config.yaml
num_hidden_layers: 10
hidden_size: 256
num_attention_heads: 2
num_key_value_heads: 2
head_dim: 128
intermediate_size: 1024
vocab_size: 1024
hidden_act: "swiglu"
norm: "rmsnorm"
norm_place: "pre"
norm_eps: 1e-05
positions: "learned+rope"
rope_theta: 10000.0
rope_fraction: 1.0
qk_norm: true
attn_scale: 0.0884
bias: "none"
tie_word_embeddings: false
parallel_block: false
init: "uniform"
init_std_qkv: 0.0147
init_std_o: 0.00328
init_std_up: 0.0147
init_std_down: 0.00328
optimizer: "adam_variant"
learning_rate: 0.00154
beta1: 0.9
beta2: 0.98
weight_decay: 0.063
lr_head: 0.00517
warmup_steps: 262
schedule: "wsd"
decay_fraction: 0.691
decay_shape: "linear"
final_lr_fraction: 0.0
batch_tokens: [32768, 65536]
max_seq_len: 1024
doc_mask: true
train_tokens: 720300000
max_steps: 15135
dataset: "wikipedia_en"
Each number is 128 + 24 x the weight over the matrix's rms, rounded and kept within 0 to 255. Layers, rows and columns count from 0. Numbers have three digits each.

# layer 3 MLP gate, 1024x256, rms 0.114, rows 974-990, columns 0-127
174065134123081109141108073139110085107118059157130140119080128126089150143154126117154106130153121150125146117119186112146157131085162107121156153144140108120147151139088102180125164135116124095138124125095103150150162133156156081133112125098137128141128114134094119099128167143141111156141126137137136154130097120145110177129126030130110094098132124110139141148097144083116115117129
132179156113191134138086094086117136142105093146117103113157119089137120117155126131132162145166073125137086097092112139165154155137097125176132148126178137133102147123181112127129128100136157145160106110129159111145099048136142093131112113119120122096136128162125120111133113142150132132145137120112143147135109143136132163150095150130117102089120163121145133085108136137133131150136
130134121223151134132171151103145118148140170123176106095136136125092092162129180123085110170143126168126187122098111130116163114137168164151168104133124111134137110105181107193133180107147125153148159180072145134142120130149143183113134128139132147132152164150121127130114103150112097166132125138150146098170062158124112132153127147109149174111173143076109088144064125133139166146126
097131123135114096141096120148088132141092142170153142126169107160138131160157100124104134149112183126131151143148151168145134158103141134147141141140115102141072138142095135092148139102146118165145095054159119159124128138083107101075137117116119126139135143116148132036148142059125140101115117144129155125150140127123111131125091116126099103136129128150124107121139140118137125140116
100129076114134156087189123116120108123151110122139171094156136176148160119111151125138104146119121089135084155136150109144143164108133137146107121121152126133076121181109141105126129115189191137138119112119131085109121177103098122148169128182124123099126147116155121115126098123092137119125100142130094083101193147105139087153138172119158162117152110098194133130127131142103127109092
096135129134124159118083138154111146143129110113106137154149138158092121126133106131145149141133101134146134057110110128130110118132123135158105118104096118121129159139153100115121129100112143090140106121124103165136167112123140093091141117077073142114113131142105189131125153143124136142137111130114188134130095160141134139156100153128120104160117173087134140128095110125146110173122
136116129081186127110164102122147159127146085156161094119128127126086155167144138155123154159182115143103112119144077139085116147145125149171117158147125148127146152173104099140127159116127113128148101133158105121099131096110152099123123133132138136146089091123136154161141094158127125184171133065126090109105134148105146159151124133106127192139123178140153131121131124124144132150121
153162116106135118112125128122121143132162110121119095148104170143136132122104135125109096067159169127134124139137132153117139125147103121126152133154117119129086135117135104166148154117131132110109129130107090081122118087110131157135111143088122125126144095107135146134143090113115125123127105137107081141084151098126144157119140034136122138155121106152123119095106117114162088133121
120114140105069134186116146128116168112104143113130115122102143168110142136104165142169112187124132114117131144137092156168108131135110102135089107134121133119180149125086137129124135116176161153137123116055131146137127159102129090158124096150188116104118148122128086103171122116106133118132073129166106121116104120121158132175137080123145108127119149120132120111120124103124115123117
138118143172151095119159110117080132107107130106089143112110119114149117146130114126194117141086118116151139090143137112080119122128156149139142134143111139136115164174142134181120149118140131152107164079093127130157141094163163103097133149127110143117102125111149111120150121102124110130126123094154160136131130135135171149166115084112184080153145132112132122148138108121151121089145
141126153117122135100130094129113111122129159134149111108124167106108103129091141135133113113125190142121172132152114179098134114139126136126128115094083128139132142136150098168150106133117176157122129132131099107138132149114080140174151123135118133100134128167139160113136104109140122120109100133148119120148129142146114161147081137148134113140160107159074113110094126119128100135127
129128112105140125117096146121146141101132147134129146146126149076088129157145147148134135121086123116128150144081135190140149119128121181102105150129130134129148107128149145125083059155115107120167102162115149124130123117148111103122130136124097183122120155091139116103128163121174155151150172161122149167127171123121166104114140120177126131147156151140138076135136123143124157132162
104120089117110132100129146144143122135116172129127140080132197132158160136146126112101161173118156148134147092142125129181093120120144167122089150111117165119088078144146159134123103145123090166133136128150102133104162136123119161157108132100092180102091115166123139136112102149158112135123120144141099163162124139107098124090113140125117089116118116095127129122132118148146141149135
083164119092156142134130130133096137100133119102156131123147128134131173132146136117141110149120095113152145179124150150117165160095083161150157090133139112134101155164097120139110160115124138108129130084111102105105111176143152163124131112097168159164125155111149096092160097104173117125131135105151151141114154137103120135144150142137147099146125117099131145117096134110116173144140
143083143131130139143145150127093105104164119111139127146081162114130094131138150144131200121096144108144114104140152138137123154160135108121102163167147195146149160120101111123127098097163114132152096131088137136146123148101138128107131119159110106069130118101122152148112160155112119128122108098113120098116131133155150100129085130135121122139114163120142071136113110074104110134127
138095148130119150118130110138071142137115146139152118134098149114121136122084138113120122145099150089154146092119125109138139163139139154123141092132143141135083157118150141126098103109152119121131149099108143122132124149126085162108130127138147173128105150126124136186144112170112114124152131162102124164132138168144145123125120136130126190112137173177116106092127132087155107122129
109169116117149152132113131081137120139115113129097135092110123095115137152160150092126107173119128147141095101135174091133081143164130162109117125177093147125146131111136135118115129160129138181133142137089118179176156132141131107177128137159142127121164175116117140124129133118118103140131143131135131132098127138148148137136152083130124150108102137093103124149147137101094095134137
# layer 3 MLP up, 1024x256, rms 0.111, rows 974-990, columns 0-127
150114131113141118095087141137152112123180163148166104117121134107111163128130130150101104108141122115106169145117158125108123160095087178126117085120141150120145071124137136091141099110132161128106119127155112149146144125076105147128170126152144112156132142081137104186113111094150147144136129168133198136112138131122129176137128151163092134149169075159153128056100122156145145134158
145110120087148095132131152113146181172124113123131125160105109162135168129163137160148094134123124124141092105098105099143135101116091123119143139147096144119149112125133147079184096150139137107128114153165149131129116107101131169134147165152141148156138151117093106112119150156128139129127089141145157127081166100105153122108110119115109103109097146144170126119157132141100135137127
129114149135156109126103153129141103120112131125139136148086141122106172125121146128139133157122137175144103170102118075111105126061099152096095101153137150146091139103122112120093139158168174141174105159155142130124130082132103118132093101143090107126119143135094097108130105154095137116127115106120114140091146133133159129122115145153115092190147142121132108101172108108114138121121
105147101108100158143150099110088170127131149122124109087079131145119109129114141104086136126159106121143082111114119123147168108127148123054126135107126126119140069171130118093106118160138161119147185106095171154109107153159088161109123087139153156138160093170139122168143110126158144131168106149096122100131079115128096120148149117146119133119114127123188130113127142156148155103128
135115146140101175119132167134158136111065110155152166149137059094111104116121091138143136140147121076141150122103127146122117095143119105103115118149121105114107127102152136118079116158108124148086127089119146096122120118155153102144102114115139131062133082126117076114125108143138129088141126148101142166129146169133128085120095142157106146140147133101147162144100135144167106163123
122129148146149131123096175094105122118121144095160110110132087141161140129174136137123159117151123143142145114161150135118126137197143049127124096089119118102079096109131165105150085149125122085115133118119170121098118076155089106108119141122127140119163123081135118146130107167099119119134156138123165116127123107108097130100137120142084137117115124164089128112123123142073115112128
132142144108128103096157142100116140079078143153172152133116194153146087117094150096133104143118098117140130107144141182154094115114132156137125146184176147124136114140138144137129080141082136150096118142147112164104139114133157129167104151115090147149086139146135125117116091120123091125118147118143111134143138146149124119121158138116172165123070131139128145112086119121128132117153
120144152177097120112129142125120126120128158127134169116128126142114110130094158133143146151109164131131171113134126103145153092126189116135108119140089135154130141141114146092186102127126139135103080127132091090138124134108114170097125098098106119149105125172152128100098097119112137142107139098137079136117168112144119143102177090127116166092140140129154093108118151118168093135125
086100101142112112135107142119134075133110162133156146122112150125117136110197128141096118122182163068137111102126116120114123123148127126126171079160100143138149114141152130135146172148086168096169079116104139086138073138154150156068142126126130141140112131127175129123168167152157125113117111125104132177148110150151110153136147107135108117139130164160145141147103133107100084147130
109132125123180127102165093152144131131130159177133123121154128133139105173126103100139165137179129159144114114135171173083118142111141156150154103152119088159146185150143088107138117156058117181124153127135145103115109070118148172159109122107137117058124130179087134091112140112132129120114132142146108126113149100117146097101114122106184089157124119112110126116167122111131144104130
104112145108082132096148100138121137097118087134131096135129070100070117141132094105097139085128139129144142156124107105145134123115142139137160137191160113147118148108138140083105136144119117192097102124149160150138148128133124073091104124114159083150092114101131105128119128119133148116084125162115119164123120122161121109130155136157149164099081154140159111148148137123091136145139
178137119158103110120124170102118137123152103164141137146148118149132152168092103141088154130106177087145111131116125153109129087082145106159147137099125121116046127117144141114116125117106172089076125103133136134124123150135158091096124135102100094146174141093112150129137143130131082134121116154142089090098127095136122146120169135139115147121089147125121138106128141128107094129127
154116132146110092135122171120127163146121135145119066119136122169116144116150170122085143140092093132123111140105123100124146104128134122109110124103132155113138111138169128139113143123165157145145164106124104152108132121097141112133148176117135123161117118131107121121122129124099118107154149173092124109150123151125101170119152131142137118142145141122157131100126154135123135143120
178114116141110111115163157135153129124125129138128130141118128155084157124097135088165118147115122165140129080147148125162157085119134107107103106149122111117129106123126151115084108130111154133135169122121169104085143154067138128144090143156133111105113087139092162140093146177095126128089107155140110170128121156149114150117137140121129123143098114113121149132132152140126171122143
098130101129154105155118127120163107107068154144146102181158142092133155161123121137131106125129118091122152144113120123131140114084130169105123133126116142124101126121166124095144183110135173149106117147166125128135142117146135105146140130104126167121101164118118122110135116161152116141133122195127134133104136133128119161110164124128163130133157095104121121098101129117139132126137
151173133140133156138155121138120147108110158105149115147145148146119157164056121107138119131113122172138116157105099125104149115124150088081113140153113125108093158137148171117123128092166118117126067142127111159064164107148131165150143169140142136131140150138103122126120095146144156155124174143145096091157097074113160106125133125067142126154096093147149112105139128121140177137115
141132095167122091152104122139141117066134142129135090136157124115146134180122168155109161136132123124142104089093141148132163137155140173109125148105090110132089160094212135093143081130132133171126117125083099121131130150088120149146157129160129108087129132157122145137124127161143104157131104118118163114138084174093124151114135137129100139107142088109109105112155109109148113107107
# layer 3 MLP down (transposed), 1024x256, rms 0.115, rows 974-990, columns 0-127
124126089139129130153141101107149143169146105100124138166123149117087120085141121095107112089144121130109095111155141132111112116110111127139203097143111088065113151114095148130122159154141122104114135148106159105133139163162123076114070150110086108129155096196113152089119136130109146131085127074119105122136102123117140159122186108130165113131130085130121091108132126133087111104140
110096132086115083149120121127141147123130112124148153124127142114103137111072143119136113091145129089115119118109135144144132109096127103084152133116133142162110111144158124075156109141090155085114124112110125097121137133109092133133162086108159169137110133122142133086161163142110181108100157110140149108137150101110126168090147106140108104147141140178114140129101035107102110072146
139137087158105111143152136127120107117138108077173164106127153076136111122094184119130107107132118142133129131144131118118176134157171109143151117100101150078144140141168133161127125097122128132114173160108143116098143135143148135127117146121134135181154149149140151140100150152134104157140126114138125130141134143132124148136139127136172148118126085133083110131109193145146156126149
108154159091145123165094096151149165095142129140162120178123124126109106104141174120146100145129108149161118068142139133154105170109151164165136126130137089120172117137112100155128195137137170109165126121103147131132164135126114169149089116148118085111163136117122125154146121121116098127136124113108146095112118108113136105191122167112162168082173142099092103109154074145111132145188
145088131125127126158138142136073153109153101095115145132096151103128126103118122109083122111113172169083138138106134129145146145113153115101130141112110104063176126157121139123146144100110129127092155123100113165159068140116126130123075106171115120144088100163093107118110133120131116140112129125134140140164111122120135173124115096137033118134165174141127074130131155163142124127107
113085104132166152078158145141139117130123210139143110139110150115149127110110147139109133128165112126152123116118101111086151192134110156128130107151142120107096095127125109131089140093165127171099138136100123093116104055109134120115082156116144120111157112143114125124126137112134090113105144119131133147119134116126149126114165120112067122146133093128142138083153100102125176114103
107140114134116130115126106134125140107134121154103141118135137129107168128105084175102117124133111119115150091114158111111168126147089135138141131111160137103198132135139108116136161147167155093164119124135157126106105139100150155105162103117105129118156141091134080131094147105161173136096192111149142110098140103107154102119098110140126148130152104172118116093153119128137144110134
115157140120141170137137121094145120103156160124149116101124134128132131131127131115104120108153110141103097143202104118101110150127081135108142146121134141136130114127113140111130186088111139127116138121121114173083118147133129105151103088135110179122127124086105158138097148187165183139110093176131142144137128143107171086136128126121114124119149115138101129102103153150126154107132
108095109141112106133111146088181150081109162136189147087091173129127117113122140150102137141144141122035113121161135107077117164141137090118081070140133132149126125116147115150146141174154145135168113095136138119153154127125126120137099118133180142126131114166143136113097096132100141125131117128143092133090100132128127137138115123169159091078140175149154109121173172128114145121075
097168133117129097105152116108119106131103132144101135119159116149169135131131126128125145108162177138037107148154161102097162161118117100124145166126116147020113189127124093143107092145097104148125118111135175124131117151103153147136109109094100147097137127160114101137090150121142127149148137109123099114068123121132151106093125144141137122111145118139122103117132255158140125121162
141101132125132128119136116087145178110118149136145102134176097119111096143094152083129155079126147137166138146119134117126128122080101121095113129125123132120113081145142117128133160157136105131079128164124129146129154133141090135140119134133084156135078156144088145116156135131148074133162134109124156126109127135103088121123085143174122142161109089174124091152140136081109135096187
146138086107134123136122135116142137120120107159096125139131132148140186126093177112088154148129136103126137136090122125121131070106140087145118104113082130173181096128108123124128132136127122135109132139124170097109153132091133132105116141147085108142160098130099145144126171172126098155146117137102116134103116118115141167152197150129112109130145106144135114143093031118124118117217
147138153119153111127149162107173118106111076106123149100140116124096120104127148094121164155156121104084136102115163137172111138125129129120113164104150082127139080106132132130149133200131128140119114122135140119123133081154126128150127133136108141115099149111126118149153193118106123151110097114118075145129128125099145130149100147152122084136136112137118158137124125095128124102118
108123110137136128134143103107124136124134139099092141089100147152144126121145118118129121138127128125159131157102128133118142162135162100165160127104140171101152146137107114145150110138165100121089121130149143116149136135120112131106137171149138104133155134134144131139107136101097101138159131100173134111097138126146152127131102103109139119102145127126153157110140130116122124129072
149094120131157137143094090148131097120098142151082110173124139118100160162111137106161104111083131114146151103165147126136113099100139154133144098130121161080091202141159116111156132086161095133148114143121150132105153141103128127176128155148104123111089126154096116123138126155098147121153113155132091147132118165112147170156163150138131107104128108094145088123138164098124155115158
100145087115115143118132128105162140126123155153107125162139105118121144122139112131121113114085100117160104092163104149125144103148126110115117150101115084100123115129082106110134108118124147129127114124120123115151176157138103086098169098142144137204131128140144144094138170136140147130082132130126129138110108167157082145136171148165143114136106159131140180110157111119062134114089
154159151132157105100117177166167099133114133104115103155114112127130120151117139084126178116145141131109101099113142174155124160120120134061121094112108131130158174152185120112109146117123111119109130139099199122136128119142123137127101130162115097134171108117136108119099184107137175141128087122128117150129159133116124155140145118132118119135129103180106152160150187103126116076125